Weights of a small transformer language model: 4 heads of 32, 271M tokens.
Each number is 128 + 32 x the weight over its row's rms, rounded and kept within 0 to 255. Layers, rows and columns count from 0. Numbers have three digits each. The size before them is the row's rms in percent of the matrix's.

# layer 7 MLP down, 192x384, rms 0.135, rows 132-191, columns 240-287
103:112140143100135178115218139142119135098102156107059112117059172160107153137120115102119117132096155147170160157127141104123136061111050148131167
098:177087115106124109118155131116084128059148119147077168080151088143068115000131171109125122115121110066089115077100107127131088126098126148097126
098:183139148163127173144123175121126111125154104150127151090104130143111117122125163071116169122155105135123162153122118103130127137116124155137137
093:027157157072143158156116169175121110125144146190154142103112101083052164192163096080130132167054126109052129127136067108128142070151128126146108
103:155069119117153106116087106125172082165119111171169126079083021057166089153088082111139131160095091059167109096122119119124149064129101112142136
102:118150113141138113112120141117113139154120107115077153112123129119080120103109204144126143060095125192227173192118130103124145130171126151120120
162:125136114125161133168156110132137156129128186153104097139172134119150177130182176147132166149132132119146146105110111113128066092094128083140128
096:138156105081081125133137137112189119108123068136167146112126146179133136133108122080134127113205113146106179166145187154131128094107137121165140
111:111145121123150145129151114129104112093115082071066140111120139102135122134100057142128120147225102105102124132130164082134152108094147142138127
195:150102090115097102125129156114155137099137114094108117121093126115140141104125120131123104124110127113117124113126112117122109115146148128120086
098:128173124169147124165104121145199106087127106150150152149159170108110129073111071051124088108132091185133118122119077112129154138105099080142128
093:129164146166152121101147154089115160153076150131103125151172157154039087118137082119128131103112107147199111128121103139129110154127093137123164
102:148159124145077154111100136090110112134083056158134135077104141179103067118122055138138100100143128138117108127111110133126140105096147134148141
095:171115115097098083150056106148128129122169122086112131071139111176157136080173098096144166134095142098130145156137074146128163113153171115113126
099:122154162078126081126128181121181127117131128102106073070083088114069066086102170137123137102089143187163099089131127085129192135172111138138110
102:161143108006142127108098121095111118153114080120114124188182108106110189110118184131138104135200100048103108102116129105128096131124073153178117
099:101146105116178174056071151108134092194128095170040155151138101144104145139094148057128100227183137087064091070085161148129109104135150175150110
098:183081082080103089124140148131135122207185104121126162204207139159052122135077111114132116138113161133151121175124126130128164157126144142157126
112:057167119202070090136180159158144118117129129120117134108155115128083097101066098171121104094129096121120098107106146165128116138103153155115105
110:066180107124154136122132184102126127220154162127122164104127160176107138100103070107119125122150132210127104153089124124127106160123113152184155
097:131144114080187089197112118146134091074057087150145132084153143120066109113111106126130083156149094164186105053117146141124132152130172079146103
095:131174100166068154125123084108171138110127139144141146104057151111119111197150097128124132121165101125136125085123152139129074182152094131123132
104:189178095170179173088089122118137117182139091105108176119113113081140089210093174173116154097198168156088118213125195165127142109089106114168143
096:093197129138182210158103157181126139136096183111140083145117160108194139146155138147121138116151113130117114101161217169138115099120150112090091
100:159101102090165186086126108122171123126115147140112096164143082112138075174127146093127121145117091080187139106144146120129127137099085139113140
095:118109142089077104190095100179138109144125071172114056186113127026073159104164178146134088118124133106131110118122142090130117065109089100170096
094:093132134176115113135156106076131131137131101144090125241082059111161161100178033165129135148163099139105117226128161148130154106126185098129112
096:166107104141060032145140088152131136180124064153088118027142124134146142241125135100129133149181135094182155190158112126128172094154144146085149
100:114113124187099153144144146084107104161121176120116078157161147031171164099137149132116119102208123100195096155145153118124087135143091109130114
107:105140126136157121121103127081123144108136139124156160139170188076138154124123154162125133129150115153091119132109133098128101121127146111090117
101:122091111128141074140117167120135136180110072082157142115125090168132045143131144117126131110143131076137103116131104105136128158122101131127123
103:085138137134175114124128142097139182187114145086109060118158171131134111187147090100120106120197143132109101146119169133129158186090056110122155
090:146135150162103057119112146104138088125124207117153087124168155137102117100015183115127139142084127102165146178117139100129157173096075104127155
091:141111100090100131120137118147126110098099034081169177137148141163143155158097113117138139075155129141142131083124095154128118136108144121121150
092:140127111148132116135119197171104106170136109151109136059064122083128105079168115163127126086159103091073145174149175108135089107114141175149136
098:210138158117182184166145089118172124134092088061147095088125129078093137156149090108121105150104129107126138093135170131118149097161171154133131
101:092154122139174100164091121124125111144142084133131206158128104135111136127121171137125097131082120092097113120131119125119145157101070119164083
088:103033095195090158107067118070132147107137113188149127114039148208139114105103157165128134158085151137065143179129000140138109091048093105166150
108:136157127074097097073130176125137153115131082131136151086168108207096090143167088145127131126136164131060151094147118186136139160150200157129086
094:123153163150136108137136172133100108140115123139147193183129136123171185160176120100125119102109135113137108090115194157129131131123103119112123
095:065092132167199082133106135172085167166120142128153082153145158158034058200152089113129122085133151086163127161155042134127142098111113148180176
097:085132106083099093077053150113127130036120102130111106110125183149066170110207118092119147117148154122157152110119158129129132157195115113138106
096:138138144163181177100166113102202144132154189112137091090113088076097152129088129163112144106107163136137157148121123164126101154116137104103147
096:120149135079203170120137154114124122255171072120063198128086117085149137099071136170129118106101130097133101161117162105120107156170044126120106
095:121113137152151081100180145169146134115132159141088101108193135148146128069139097137126158172166136125216138034138096181126100193102122109115103
099:072177134056141155134115141101161114142118183114129089145119107131124144139136130172129115163142149119132179182136134143128131133087076115098128
092:152130103102099165132147115115064127168143146115103170147162099119155165139117147156132113185167139164113172146156148142129142138157157153136103
099:124115151156102134153183110178131140121110139198124121101098105171093164111153085129144141111087148136058129137138112167128151150090197141129098
088:153099094194081094141152156100118140138141166125168065135077228121079200113171092111132125186148129115101119154106091132130152111144174118147130
111:202124117136111167101080102151132155113108138121102143148149123216134123102129128144122166099156136153127136128141120161129124112141055159150175
103:126143096142131112141062154135131100135061113134126138071088147130102101029175177164128111168101132116118136121113188071127177139139228113146087
089:123136153101066101152133103069179133147131087126117130098127150153151111091125120160131141099098132199044105116089156126124130152143189145174115
103:139120145100105125103174164104123088098145157092174172163183104147108094112192117209126110151100112092144082101129167126129175146114103144126137
100:141094121087063177068134156119104122147122068114123137140130088093113075173074070098122141125177145113148147144162194132123106098152117174108130
089:161148146141116111098114151166078137151112139125152029115151071087184145156148119109115148192134118104110131142116183085137099126151109105165168
091:179153116115112103079101156124102097125110074139151169170134108172247037127136123115119095084127109167112128122114078131130137137128122095041135
088:115112119057156104119129153146114152091095133156104166100159116124086090109121088159134116161096114066134114228110129069127119145103147114159130
101:142128109123103116110166137109133108114150039089077095149105200067145107152108140093125131104227098095196149133093204080131182133128186133037063
099:138119109103061089116132061117092136088161145129131142137114147148096118121123144061127147134112135143140134088131135136128135090105074142159117
097:113134038128097131138128123121104098115162078160135170097090101124051092130027141149125120134039092164070135101142089083130111157093144133106074